Part of a small language model's weights.
Architecture: RMSNorm before and after each block, no biases in attention or MLP, untied embeddings, some layers without positions.
Each number is 200 + 40 x the weight over its row's rms, rounded and kept within 0 to 999. Layers, rows and columns count from 0. The size before them is the row's rms in percent of the matrix's.

# layer 6 attention key, 384x384, rms 0.133, rows 268-304, columns 0-95
061,146,223,233,138,157,168,229,224,187,222,242,225,162,190,190,265,219,272,247,187,195,243,187,155,259,281,225,188,218,207,235,187,192,268,202,116,216,242,288,170,237,177,265,219,198,226,174,206,243,194,169,265,181,223,219,216,259,221,206,161,247,199,270,156,224,186,178,193,247,152,170,175,219,175,174,214,177,178,160,165,199,252,219,214,319,230,201,264,207,170,131,211,178,213,208,155
075,190,218,163,156,208,193,202,271,186,193,213,237,169,222,214,227,198,228,219,184,252,202,197,261,170,255,138,248,167,201,176,215,150,155,161,225,150,223,269,227,166,241,241,176,221,217,167,161,197,230,242,136,257,219,161,193,186,193,151,226,228,224,232,254,211,201,238,241,214,171,213,179,196,174,237,198,212,261,270,221,259,210,194,267,179,147,162,218,251,214,210,210,253,187,156,198
071,186,160,228,242,215,172,218,224,181,235,226,184,201,228,224,172,217,203,156,212,214,240,271,255,155,204,150,274,214,179,146,201,227,162,141,214,217,270,153,223,187,198,157,241,275,192,217,196,191,275,237,147,182,220,195,231,179,218,269,222,209,200,245,248,203,175,200,126,160,215,216,184,192,264,207,127,172,258,199,225,189,172,181,236,103,203,244,155,209,181,128,210,203,256,229,268
066,218,230,293,246,214,227,190,224,212,239,96,182,221,326,197,206,248,228,214,122,257,202,198,128,156,198,255,205,202,218,257,187,183,210,236,157,147,211,196,151,256,288,200,244,222,223,181,184,171,204,209,253,264,221,201,205,172,135,129,234,203,250,247,213,141,127,165,239,192,161,184,189,176,240,178,257,163,170,196,238,233,243,142,237,193,131,221,192,195,176,256,245,126,175,183,172
065,193,293,171,204,170,176,213,214,179,156,224,187,195,179,207,242,207,183,262,123,172,141,184,124,225,232,186,165,292,248,294,181,193,261,229,158,201,218,221,146,109,177,176,201,191,223,223,170,185,180,259,172,122,265,279,208,208,240,178,190,210,135,152,169,203,230,237,144,185,231,269,217,188,199,182,138,185,218,222,182,159,254,213,190,211,233,229,241,268,228,176,191,198,205,192,212
078,240,188,184,133,198,184,196,251,209,168,250,198,215,208,223,187,262,177,173,243,251,233,198,217,176,205,83,300,167,267,181,213,256,162,197,210,251,298,199,216,202,179,186,182,243,209,206,227,198,294,189,168,195,250,227,175,228,175,196,225,208,196,214,235,186,187,152,244,148,201,230,196,208,182,261,122,133,243,194,265,187,228,179,192,140,188,212,189,155,248,209,231,172,253,176,196
077,202,217,248,211,227,145,176,162,133,210,163,221,207,203,206,229,174,206,193,228,162,192,186,248,271,225,230,156,238,148,156,229,253,203,174,191,202,205,203,280,216,137,209,233,190,205,184,189,209,226,230,176,166,183,164,236,225,282,224,195,229,220,241,178,242,225,213,227,238,210,223,182,114,179,231,213,262,210,216,153,302,231,192,136,197,208,233,254,153,240,134,227,234,152,228,223
072,184,239,202,186,216,129,226,157,144,288,161,190,165,294,146,198,214,238,179,132,224,201,237,182,259,277,180,201,166,242,138,196,202,150,155,267,178,128,215,187,145,240,225,206,222,209,149,201,175,202,259,168,235,246,222,232,199,274,250,210,212,273,239,232,211,216,219,162,232,227,186,173,173,271,203,145,229,155,180,215,227,173,249,248,202,194,181,216,255,179,237,210,192,142,273,140
073,229,279,137,144,122,208,211,255,277,168,279,196,155,211,172,186,182,198,206,202,120,168,172,112,195,242,223,234,189,251,267,139,158,227,187,206,236,142,174,230,179,275,210,202,120,239,263,251,289,187,196,196,186,126,187,272,217,272,159,190,174,99,196,232,204,211,249,249,257,196,184,209,259,148,257,184,247,246,231,160,198,178,206,196,169,186,236,159,281,206,245,176,203,220,198,259
073,195,227,193,216,204,257,275,201,173,221,250,164,240,181,232,249,181,204,205,226,175,235,224,302,163,206,169,231,202,156,155,214,212,194,197,237,231,277,183,166,184,259,159,212,201,166,129,225,86,166,313,115,161,191,226,192,181,203,167,196,189,222,218,219,228,191,221,79,150,224,216,190,186,238,268,164,134,239,222,212,155,124,212,244,129,167,239,236,241,183,115,153,167,193,164,262
073,278,285,227,222,263,225,231,171,151,160,187,205,161,242,224,246,185,225,210,190,201,168,221,242,217,282,195,174,198,168,135,190,161,147,175,143,146,226,207,207,209,217,260,179,186,268,173,233,212,186,172,148,152,258,159,191,258,273,207,173,209,264,162,186,201,225,163,145,192,187,186,171,137,210,205,169,240,110,141,205,236,200,144,146,250,188,147,300,289,208,178,230,200,190,181,224
085,266,227,190,178,189,245,223,221,248,204,156,199,213,294,194,192,248,181,197,206,198,194,145,229,143,169,225,276,178,193,234,219,196,221,189,191,138,227,223,151,174,210,232,165,206,161,219,193,203,154,146,186,211,253,179,168,110,117,123,206,174,159,178,179,212,166,243,202,198,173,244,138,208,177,232,250,139,230,162,252,225,208,167,180,220,173,200,152,259,173,243,246,155,211,169,194
079,220,263,244,223,189,173,201,206,234,235,169,231,308,227,194,179,209,191,259,276,140,213,172,132,256,169,221,223,195,238,230,204,225,223,211,217,169,221,233,219,133,184,210,209,209,190,162,226,150,250,201,239,117,230,305,248,201,247,181,142,238,205,234,225,199,196,280,248,180,177,203,163,157,173,239,166,229,178,177,194,172,206,155,145,212,201,161,212,221,266,254,239,241,196,240,214
096,238,170,257,178,211,200,190,172,208,245,196,184,202,224,164,199,212,216,179,182,320,224,284,162,196,202,124,151,139,199,163,165,248,119,181,199,281,190,218,203,223,184,161,132,247,151,157,214,166,195,230,208,233,240,207,176,208,196,250,192,183,218,243,164,221,189,176,206,216,173,111,223,193,239,211,167,135,126,177,218,179,154,147,175,223,262,146,231,213,173,223,178,215,154,205,171
096,252,251,192,278,268,218,215,198,148,198,222,245,234,243,239,285,204,192,205,204,304,200,225,233,198,173,158,213,173,174,166,205,231,188,181,256,168,211,224,108,214,205,184,182,245,205,129,243,138,198,149,179,211,268,210,165,238,157,202,177,272,232,187,140,184,180,111,169,151,181,172,170,140,186,208,201,221,188,159,191,225,149,114,249,156,107,172,209,219,225,213,204,121,246,145,205
090,224,206,161,212,234,249,225,253,167,131,179,188,223,276,189,179,176,163,176,214,241,187,230,153,181,189,249,264,234,189,210,228,256,194,148,141,220,142,144,140,206,172,180,203,260,147,269,260,169,187,202,161,260,234,226,208,173,97,163,223,233,217,196,176,263,196,219,188,156,220,235,177,203,209,208,169,284,266,192,264,155,211,186,228,201,137,227,144,120,234,225,268,175,192,157,121
105,187,155,174,228,222,202,126,223,210,242,135,206,147,202,196,192,197,231,217,119,211,196,207,140,294,215,163,122,220,168,195,188,173,155,159,159,259,161,244,244,255,247,222,156,242,141,227,262,239,194,184,151,271,236,212,219,162,234,242,181,266,335,190,233,193,224,176,224,153,263,170,288,176,210,98,274,237,123,233,203,204,177,258,228,234,203,179,236,125,207,162,242,173,180,273,172
095,231,192,156,256,250,210,191,213,189,180,205,146,161,229,194,190,113,178,215,137,201,224,147,166,158,219,158,241,194,244,115,168,168,145,175,191,197,214,171,172,229,264,207,205,207,232,197,265,278,156,227,155,153,202,185,235,187,239,156,225,229,268,226,216,173,225,172,215,170,192,157,206,152,202,113,162,169,206,148,228,199,251,221,172,99,215,145,242,192,192,222,261,187,161,201,212
112,191,138,212,239,258,214,126,109,193,159,154,200,261,154,178,192,157,236,177,160,128,202,209,164,212,141,237,133,186,185,181,201,168,202,200,167,200,185,160,149,182,178,187,209,163,191,187,161,212,199,235,154,141,220,146,217,247,274,229,200,250,177,209,241,188,211,309,209,185,203,244,165,168,244,182,201,160,265,235,224,187,189,201,122,149,178,288,183,154,289,152,150,282,211,166,180
114,200,225,174,241,201,213,269,127,222,189,202,186,125,251,238,214,221,184,196,139,250,276,155,162,210,221,206,264,179,234,215,156,169,104,171,229,190,185,230,174,193,153,236,206,202,234,186,233,210,264,139,247,262,166,222,130,200,161,213,222,198,259,227,114,199,251,197,160,277,196,195,233,209,231,173,126,187,164,207,325,214,225,202,216,280,231,148,207,173,193,201,248,205,186,188,214
116,202,234,216,199,109,245,311,201,210,222,221,179,227,231,242,239,172,197,265,243,190,234,255,203,187,216,198,149,172,271,197,169,193,162,193,251,160,221,189,257,196,184,159,156,227,165,212,210,232,262,166,240,214,225,215,201,211,183,217,316,227,138,221,265,253,85,172,140,222,280,270,197,189,188,158,211,224,227,207,203,260,179,193,217,168,235,196,170,174,188,210,282,218,189,205,184
111,232,219,163,161,191,205,208,199,237,142,240,142,236,184,238,198,193,209,194,266,138,215,148,224,111,251,206,291,209,140,238,165,260,216,193,192,221,275,193,263,165,225,228,243,254,163,206,170,197,231,215,279,225,254,187,210,205,169,209,188,160,279,242,164,180,189,171,240,158,249,205,241,218,267,190,94,139,171,197,199,159,242,240,213,215,161,168,167,174,160,224,144,158,221,147,241
126,181,148,198,206,202,236,193,224,210,193,147,245,231,224,169,180,229,204,239,199,226,219,198,230,206,219,213,189,201,236,256,125,224,264,167,174,199,250,181,164,221,107,218,126,228,221,180,206,162,220,177,214,210,213,282,231,181,216,200,165,206,185,248,148,247,220,173,152,205,207,170,201,220,153,92,161,216,215,265,245,188,170,197,199,170,288,189,265,159,168,108,233,150,208,179,78
121,194,225,192,260,135,178,273,191,204,229,235,232,221,192,205,155,165,139,178,283,235,213,165,173,218,69,202,168,216,187,191,227,227,181,214,183,165,181,191,209,239,164,224,115,191,141,219,242,199,235,168,356,202,167,270,226,192,181,205,285,187,172,264,176,188,190,224,182,206,148,199,198,130,155,227,143,203,148,265,162,190,127,213,143,242,119,214,215,279,166,198,197,179,224,182,199
120,262,126,163,197,173,245,171,211,195,223,196,239,275,187,215,167,231,232,194,212,227,199,204,177,204,143,192,297,195,239,186,353,139,157,162,221,228,168,131,251,211,210,137,254,190,236,188,203,170,154,213,124,137,210,229,193,210,247,205,177,225,172,173,187,222,99,180,244,217,154,177,202,174,147,174,204,218,261,246,144,172,211,240,206,215,240,273,175,160,246,137,170,173,216,195,247
136,187,198,234,190,218,255,180,230,226,198,188,224,172,218,217,208,205,181,160,132,173,212,201,101,139,150,219,25,204,227,177,82,234,167,160,313,193,206,160,147,237,222,206,263,173,195,186,202,206,211,166,131,154,254,210,213,217,250,181,199,170,107,162,222,216,180,226,197,200,179,177,218,204,268,206,217,205,80,181,163,173,112,199,207,164,176,170,253,169,207,187,243,208,181,267,157
129,196,178,134,232,182,185,159,261,181,204,115,190,131,209,173,172,170,246,243,182,307,211,183,268,175,215,196,217,176,190,170,235,230,156,225,176,261,202,141,175,195,304,193,149,211,200,231,219,215,129,206,201,169,229,248,177,182,221,152,198,191,177,231,171,287,167,199,205,172,199,203,188,249,205,251,201,217,159,213,259,152,186,191,186,240,220,171,171,210,169,158,326,150,226,198,196
126,162,194,205,251,236,174,193,214,204,194,176,147,213,253,226,168,154,232,240,117,189,212,174,201,225,148,173,136,193,219,224,175,190,230,228,242,227,226,212,165,157,246,224,197,187,221,227,238,200,235,228,272,182,170,215,225,216,214,195,272,225,161,275,157,186,244,201,176,192,149,179,157,177,228,172,248,202,248,203,208,187,251,258,226,285,201,144,203,254,159,282,112,191,240,171,124
122,183,229,261,178,279,186,172,117,214,250,179,217,325,270,227,182,185,221,165,224,221,202,246,244,216,153,237,175,193,239,192,128,181,301,220,200,159,277,187,185,167,248,207,220,143,218,212,201,188,177,203,150,141,201,201,220,187,219,178,175,191,229,148,165,216,204,250,207,170,172,244,177,198,228,201,232,177,232,232,159,162,245,224,215,177,140,239,237,232,148,186,213,172,184,105,306
124,137,221,153,210,222,200,222,269,190,199,176,222,158,200,279,114,227,196,165,177,230,253,204,179,205,288,191,236,224,245,296,223,222,246,236,194,188,120,238,159,254,187,202,187,139,210,177,224,206,221,201,265,330,234,188,234,203,203,172,67,197,193,265,135,180,194,280,234,176,205,265,163,174,274,199,182,154,147,201,103,157,198,191,189,201,272,158,191,71,195,242,283,179,170,215,252
127,258,203,213,130,151,232,165,143,166,140,180,192,295,208,242,205,209,191,236,253,159,200,165,176,214,66,162,147,193,250,206,184,235,182,154,249,226,168,236,190,184,156,165,219,177,137,187,232,126,191,153,182,226,210,251,203,184,171,150,207,245,176,164,176,259,180,240,228,173,220,251,210,238,226,263,183,183,232,206,240,204,231,198,223,162,227,215,250,122,214,214,123,184,218,184,135
127,226,59,258,228,270,167,231,206,181,210,205,208,174,193,215,228,185,233,220,222,259,234,232,156,185,206,166,281,221,214,176,201,237,168,187,156,214,228,154,207,186,211,231,131,228,169,193,213,196,190,180,246,195,233,228,202,214,315,222,157,187,144,212,215,226,254,152,192,189,241,200,140,179,178,185,154,167,169,229,224,250,190,185,172,272,215,234,167,201,231,195,168,195,244,175,175
136,244,231,226,235,105,182,245,175,193,210,144,207,207,250,223,183,213,291,252,207,175,202,186,189,192,123,209,256,207,235,221,125,198,184,196,179,172,203,199,147,185,177,181,200,226,142,241,220,170,222,184,280,239,195,179,238,222,170,213,151,196,186,216,211,177,192,172,226,140,164,318,153,129,141,193,176,205,203,227,171,220,150,155,225,251,211,218,227,213,226,214,295,143,226,246,212
131,191,169,162,216,291,161,172,158,200,263,131,173,216,156,156,221,237,200,192,221,197,212,209,291,203,221,220,214,236,185,242,112,230,266,148,192,205,242,225,158,219,230,236,127,178,214,231,212,205,258,158,263,255,153,222,163,153,286,178,219,186,192,181,216,253,178,181,231,226,268,211,239,161,233,228,181,217,184,143,163,311,262,190,166,195,290,187,233,254,200,244,285,129,195,220,264
141,233,232,237,193,252,224,221,156,189,242,162,190,193,186,225,220,224,175,199,282,214,188,198,228,232,104,229,136,185,154,150,166,220,164,164,117,221,195,197,224,147,218,185,138,161,200,253,193,197,145,137,290,90,214,244,225,205,165,258,168,266,159,228,247,250,200,213,198,222,142,223,173,219,207,244,208,242,77,271,260,163,265,191,174,197,277,163,264,174,226,212,192,204,271,169,276
127,192,223,148,157,220,199,217,201,158,217,199,164,198,233,235,167,213,194,245,207,159,196,276,234,164,201,212,242,191,185,170,156,185,194,231,211,159,172,163,191,245,219,193,158,153,244,235,190,197,136,265,262,288,197,167,153,187,271,192,269,191,271,128,81,188,245,168,230,221,132,208,279,260,203,196,226,196,160,212,264,235,186,211,164,272,111,210,261,207,169,264,191,217,209,182,137
126,208,244,132,235,304,186,228,166,178,190,211,275,216,257,245,166,197,174,193,194,177,237,216,154,226,160,232,148,193,149,220,175,196,198,201,185,193,204,196,182,206,183,205,244,193,268,176,136,138,201,197,308,193,225,235,199,232,241,207,180,202,191,168,188,152,229,213,227,148,203,241,205,212,207,230,243,267,144,237,55,227,183,267,188,167,173,106,238,196,207,140,240,151,208,205,232
# layer 6 attention query, 384x384, rms 0.131, rows 269-304, columns 0-95
093,213,267,154,152,206,177,240,221,227,218,234,130,220,164,219,222,211,176,271,191,152,135,219,220,161,186,156,243,217,210,182,156,159,183,129,271,144,212,177,214,124,245,178,279,212,230,162,188,217,209,228,171,255,162,148,236,170,181,103,190,199,204,225,247,187,181,189,167,188,173,226,172,183,169,230,198,198,275,206,180,208,178,203,208,149,135,189,223,228,194,266,180,233,185,114,209
084,180,182,203,212,221,243,163,184,155,254,259,154,234,224,196,226,217,124,144,239,209,196,248,210,182,143,122,204,219,151,129,209,284,170,129,289,197,257,187,239,172,192,140,206,253,140,185,180,225,227,186,206,180,235,165,211,174,230,209,220,237,217,279,269,170,189,246,176,186,204,228,220,238,241,159,189,176,207,186,138,143,164,195,221,71,227,196,156,148,164,197,182,205,255,139,260
086,238,268,208,211,194,221,137,262,102,276,154,200,124,248,144,214,215,177,251,225,223,222,218,228,176,269,169,144,210,169,185,183,213,183,136,154,213,219,183,177,261,248,151,200,204,178,161,201,197,266,180,238,190,223,150,205,211,200,174,266,244,183,236,253,217,154,188,278,191,171,235,178,216,230,202,194,243,216,229,219,197,192,236,201,119,152,219,157,182,118,151,202,162,188,191,190
089,258,135,205,253,212,227,204,183,211,172,124,187,228,245,209,224,214,188,131,173,248,230,225,196,186,223,265,205,225,309,259,177,225,281,259,186,191,329,177,133,170,168,185,241,195,176,223,193,183,160,253,212,194,220,236,223,147,174,212,183,195,121,147,202,190,184,196,226,170,234,146,267,170,205,198,228,230,144,215,189,218,204,167,213,256,247,200,212,196,250,229,201,161,184,243,208
096,253,233,187,183,167,199,171,182,246,211,201,185,256,220,219,238,238,133,177,206,270,182,239,250,178,175,170,254,222,213,188,226,284,236,224,261,196,218,188,191,185,245,158,196,234,185,186,168,222,243,150,204,200,214,208,232,235,133,123,154,176,210,231,174,183,192,138,228,181,212,257,207,196,157,224,227,133,195,201,139,162,193,162,214,158,206,221,164,140,261,213,180,179,289,189,181
093,180,152,184,174,211,114,219,163,201,185,179,194,245,238,221,230,189,231,251,232,142,145,147,170,270,195,250,232,195,219,155,242,224,203,214,210,184,142,221,252,203,145,248,165,132,217,223,244,171,162,250,199,201,204,219,202,209,253,291,149,203,254,215,215,212,222,159,143,242,222,163,177,202,116,198,180,230,225,228,179,280,321,176,174,233,171,209,295,238,213,243,204,190,204,152,188
086,173,217,215,129,209,170,207,171,213,236,234,132,223,232,202,205,169,223,204,176,259,138,306,127,305,220,233,222,172,226,167,196,264,96,163,249,234,196,218,244,176,226,205,182,234,233,155,231,173,148,273,179,155,214,223,255,153,245,219,189,204,234,203,306,212,188,210,182,217,184,219,142,216,207,202,221,203,203,214,189,225,173,252,194,185,172,183,177,179,231,261,223,196,206,172,234
099,205,127,216,198,192,173,231,243,266,132,185,209,147,197,192,188,191,228,177,134,181,208,199,137,159,281,224,242,196,244,220,131,140,218,239,148,231,278,157,171,169,192,188,182,212,179,191,236,210,219,229,231,198,168,243,246,197,268,237,208,203,118,199,255,230,224,223,270,202,188,174,203,191,216,220,220,246,193,225,190,198,200,216,190,298,246,190,183,270,216,252,196,174,166,270,202
103,156,208,220,279,234,212,198,201,183,257,125,168,227,232,184,250,178,165,249,236,180,180,207,184,211,171,189,194,193,148,161,282,189,236,186,252,159,146,179,201,232,303,166,166,205,161,213,153,90,63,272,178,200,233,198,229,172,215,179,125,187,269,289,146,144,217,152,146,149,244,151,239,186,214,247,249,140,248,179,180,149,181,176,254,175,268,173,181,213,260,191,137,170,213,227,146
086,209,205,217,206,211,196,237,109,225,171,225,150,211,302,198,238,198,236,215,203,212,184,188,174,238,162,183,196,176,272,248,267,169,153,160,142,190,188,204,252,192,186,254,181,155,195,238,236,196,156,257,191,188,193,202,208,142,190,229,154,203,211,203,170,187,224,258,159,202,168,180,171,198,183,204,236,208,183,163,212,229,267,143,163,253,181,153,279,217,252,224,217,192,141,181,250
101,280,222,213,185,175,227,238,219,155,165,217,190,242,254,160,227,245,162,180,209,142,151,250,283,105,171,142,193,154,207,143,175,232,249,134,242,181,295,210,120,117,208,228,285,254,223,109,174,232,254,151,177,181,213,149,204,154,166,145,174,192,169,176,236,205,219,174,198,90,239,231,197,193,225,219,266,163,264,186,155,261,165,262,205,138,214,203,167,183,189,161,169,183,296,146,204
096,234,131,222,219,166,158,153,251,180,190,74,173,240,186,153,194,210,202,192,200,175,206,204,110,208,228,188,171,180,247,265,205,147,248,267,201,217,198,191,267,186,187,217,104,240,260,204,181,204,188,203,205,232,222,219,142,156,172,255,152,230,130,200,218,216,185,202,191,149,237,129,223,163,161,197,195,246,168,182,220,261,316,171,153,225,210,156,201,207,189,240,220,180,144,229,165
105,198,233,188,203,214,242,162,102,197,255,220,193,183,285,184,204,201,187,194,182,234,119,254,174,230,180,139,211,168,233,217,230,256,173,161,253,201,139,218,242,284,225,150,132,229,131,223,175,153,140,195,235,221,238,237,201,172,172,200,157,137,232,224,150,160,165,177,196,255,205,139,190,218,208,129,231,172,192,258,159,142,152,171,229,190,310,113,150,196,197,233,163,163,219,248,166
117,227,244,212,293,241,239,267,175,248,211,218,260,270,274,123,261,220,192,205,197,239,227,203,188,153,149,254,255,161,219,224,213,181,218,186,195,147,128,192,170,199,218,210,200,178,132,241,191,195,161,186,262,217,198,212,220,214,171,148,160,240,258,266,118,174,172,174,208,175,193,198,229,157,219,219,253,150,199,146,144,171,199,111,193,241,157,120,199,289,235,210,156,164,205,158,223
129,160,204,206,196,181,188,224,206,213,222,201,189,244,225,203,232,218,189,173,218,134,174,219,232,157,152,199,212,223,176,123,191,271,197,165,206,151,215,160,174,155,239,140,302,286,225,189,189,245,192,237,136,195,265,208,262,141,155,148,184,251,247,242,216,182,214,202,197,125,272,222,235,148,220,228,255,196,264,120,219,126,175,199,241,102,191,211,228,113,233,182,199,175,235,100,143
111,222,170,206,239,264,135,194,233,245,194,162,217,265,195,208,178,166,218,191,181,250,271,187,174,207,217,203,202,208,197,223,182,147,224,197,147,184,167,245,210,208,160,280,133,236,198,261,258,306,221,278,183,190,192,231,193,125,174,213,221,232,236,176,257,150,187,216,215,229,216,162,281,208,170,189,188,312,166,168,258,162,210,204,193,237,135,164,242,180,212,180,261,163,159,212,239
087,160,156,190,194,236,171,165,156,148,172,197,139,232,222,250,239,124,266,162,144,172,198,118,249,156,176,161,178,219,250,210,238,194,162,225,269,185,284,183,231,261,202,212,247,228,208,164,245,145,174,257,178,182,227,177,189,161,230,185,197,272,180,200,201,141,219,176,222,125,225,227,187,184,105,159,194,154,150,137,272,163,222,191,163,96,209,165,159,167,251,235,218,232,158,173,185
117,184,148,202,231,309,227,179,139,167,146,245,210,244,189,255,229,179,209,244,190,145,256,175,133,193,232,204,168,189,188,180,206,170,175,143,193,175,173,179,157,175,186,185,189,229,145,196,220,187,253,178,209,181,195,212,209,248,284,185,229,267,251,250,155,203,222,230,220,293,208,185,251,153,228,204,188,123,183,162,213,195,145,176,140,219,195,232,199,178,223,144,172,225,235,223,157
119,229,182,203,199,187,211,276,227,188,196,238,159,188,239,207,211,192,189,193,126,239,246,150,103,212,256,208,241,134,220,190,225,189,117,221,251,183,129,215,228,247,205,205,185,189,131,193,235,194,120,139,210,246,123,272,196,196,148,160,192,119,228,259,138,252,214,169,168,271,206,173,161,241,192,183,169,97,204,211,235,257,230,186,178,262,250,134,176,279,188,206,256,209,225,224,253
119,224,215,271,200,178,265,253,221,185,147,200,201,215,137,201,181,146,234,167,209,189,213,192,189,154,202,191,186,163,227,227,202,217,186,184,227,176,286,245,246,230,253,154,197,218,214,205,209,140,253,140,238,157,192,174,197,235,208,224,273,191,178,209,283,228,122,181,128,236,223,305,182,142,183,188,238,193,177,220,219,194,204,261,199,233,182,164,196,194,191,228,246,159,210,192,172
119,229,327,169,237,209,180,176,273,207,203,190,163,257,157,249,188,214,186,186,214,162,238,201,177,153,229,192,267,251,155,188,177,249,235,217,176,121,262,186,200,190,212,143,238,193,204,161,246,236,241,205,257,210,264,208,199,226,233,167,228,202,269,266,205,218,232,237,188,221,217,177,217,206,229,220,145,131,216,273,199,175,170,235,213,160,182,190,168,212,201,229,177,175,281,158,208
126,167,185,108,187,197,215,246,215,168,160,216,269,219,211,169,210,176,135,240,224,285,222,176,227,202,229,196,193,178,233,266,169,238,223,216,162,199,195,193,183,212,179,233,115,179,238,203,162,229,189,172,214,228,215,260,222,166,228,149,201,186,172,208,195,217,171,189,179,240,203,113,186,180,233,123,171,135,205,230,233,201,196,172,245,186,310,164,265,204,156,165,181,212,205,187,120
113,204,191,209,249,163,232,199,164,227,212,203,195,197,181,228,163,150,233,192,248,160,246,150,250,213,118,258,159,230,163,188,243,233,195,191,168,221,181,163,255,235,160,198,132,141,147,217,244,205,226,162,271,166,201,258,232,159,212,236,268,254,160,242,258,185,196,203,176,168,215,185,258,136,169,224,169,187,130,206,241,164,150,257,145,259,127,192,258,274,198,161,236,188,217,179,234
120,270,182,209,122,233,221,144,206,202,190,277,227,282,164,225,211,200,214,205,170,178,206,268,251,206,160,189,277,198,126,228,256,136,158,164,229,263,191,143,176,170,223,214,282,234,187,214,184,168,209,213,129,168,160,201,164,211,191,150,208,230,150,188,243,271,174,239,220,209,249,254,251,250,242,194,222,260,247,274,202,165,169,172,170,203,233,215,190,200,236,170,104,201,186,271,259
132,201,227,215,108,208,208,208,241,237,224,195,220,144,215,189,191,204,203,185,101,159,225,210,168,205,155,216,151,233,181,208,91,242,173,145,253,155,241,140,174,213,247,181,292,185,210,150,213,193,145,202,168,182,237,228,230,173,219,126,217,212,194,124,232,219,151,216,231,207,166,206,202,150,179,261,195,223,138,153,175,224,129,183,249,161,149,132,221,201,138,214,249,185,175,273,154
124,230,192,148,161,226,227,229,230,218,238,114,171,137,162,175,162,185,197,158,155,273,218,224,263,180,254,188,175,184,173,203,183,232,182,179,151,189,257,171,167,154,320,225,183,238,189,185,203,189,181,170,247,171,244,290,222,205,259,157,150,170,224,234,184,334,153,228,158,211,184,214,213,260,146,243,144,231,172,191,223,161,226,199,191,211,241,195,185,210,197,208,216,143,242,184,238
127,202,190,291,199,199,184,246,192,220,227,175,176,219,287,245,196,195,255,207,144,205,228,148,201,269,194,200,181,175,242,248,220,174,241,222,210,213,236,204,165,165,233,135,150,169,218,213,153,186,191,196,169,185,172,216,211,189,188,246,246,224,216,269,234,264,305,199,178,185,208,232,184,204,240,147,223,148,269,181,160,245,264,236,206,280,254,192,205,276,175,272,187,177,257,182,216
113,156,168,233,163,227,229,208,202,168,258,207,246,277,223,188,228,208,245,110,232,223,191,234,228,204,147,195,220,150,212,144,55,165,244,160,171,199,218,167,188,198,272,176,156,202,188,209,199,198,231,214,139,123,241,281,174,243,222,219,183,189,246,174,162,192,199,262,167,153,186,230,141,195,249,223,155,222,123,177,129,170,216,180,208,208,203,220,205,231,167,236,168,141,127,158,269
117,102,166,151,179,262,186,232,196,188,184,185,228,169,122,240,214,173,266,231,156,191,160,149,147,212,217,247,246,159,243,254,155,200,140,200,193,190,177,254,195,238,211,245,166,193,174,225,168,204,233,188,212,228,241,134,190,121,218,193,148,228,171,256,192,163,193,263,251,256,222,274,205,191,273,198,144,143,121,248,185,190,232,148,166,185,195,165,159,121,214,163,254,226,196,183,278
126,172,209,182,195,214,235,196,225,195,161,211,240,207,243,257,186,199,229,236,203,208,277,158,159,191,76,208,156,145,227,223,204,199,174,214,218,172,171,236,222,240,151,119,220,206,202,213,218,148,208,97,209,188,201,323,164,213,205,142,233,272,164,225,179,213,230,197,223,166,204,242,205,280,176,262,80,240,193,186,168,184,184,199,267,196,285,198,163,146,191,236,162,174,239,198,158
121,222,130,214,300,253,221,242,249,151,190,195,217,147,122,186,203,161,232,179,290,275,182,223,198,195,222,187,253,180,184,178,201,186,131,195,259,195,232,172,138,210,265,188,82,195,206,206,147,190,187,211,270,210,199,202,151,214,219,211,161,161,208,214,216,178,221,205,180,187,273,263,172,225,244,179,176,181,160,221,214,254,150,175,162,251,212,187,201,123,156,200,204,191,211,188,195
124,235,226,211,221,125,163,257,188,176,180,153,187,225,191,198,204,183,246,201,267,190,194,148,185,235,90,231,297,241,223,186,147,200,201,205,189,155,214,214,187,159,236,183,231,186,198,199,173,199,242,245,237,231,168,231,247,194,197,209,161,185,102,193,223,177,216,217,219,173,155,274,207,94,181,189,183,234,197,191,147,214,213,180,163,257,213,223,260,241,227,205,209,135,200,206,203
126,189,182,190,176,178,205,169,155,233,252,184,154,176,205,181,228,225,236,170,155,223,176,187,267,225,218,235,210,191,200,245,205,161,156,185,190,194,238,200,160,258,188,252,119,197,128,227,195,224,242,209,265,235,106,222,165,173,275,240,248,198,226,156,234,211,178,206,205,189,238,290,233,233,207,180,192,155,180,119,254,232,198,242,158,239,230,205,273,175,110,213,214,138,169,205,289
129,250,164,201,213,255,202,223,174,210,217,170,247,219,161,173,228,233,180,196,260,171,231,169,256,229,150,175,140,220,124,198,209,212,177,116,174,211,152,183,167,155,247,152,112,203,172,232,197,169,220,165,302,147,227,231,222,219,155,211,199,233,157,154,231,221,201,165,179,199,181,193,175,160,225,165,168,229,131,246,245,182,227,234,194,210,252,172,242,176,201,159,232,251,257,223,226
119,208,276,154,260,233,173,226,274,131,173,235,224,195,241,153,212,146,165,244,189,173,224,241,162,163,199,185,247,228,166,195,244,186,193,241,160,203,191,210,172,282,176,250,159,204,202,208,168,234,89,216,298,243,212,236,230,142,250,191,229,162,187,130,164,178,253,228,235,204,174,228,206,138,154,170,256,242,197,172,234,196,135,250,204,222,207,173,225,152,213,256,177,218,228,216,177
126,233,222,135,189,219,200,228,132,233,175,169,218,286,247,186,184,184,159,221,241,195,221,261,163,203,154,198,168,185,157,260,197,157,218,232,205,211,241,159,203,173,237,197,223,147,215,192,142,131,190,235,257,203,286,264,160,240,165,230,190,234,231,214,251,120,192,194,258,202,195,185,165,146,189,250,227,226,170,236,97,177,202,232,181,214,217,141,191,182,151,173,241,195,221,227,177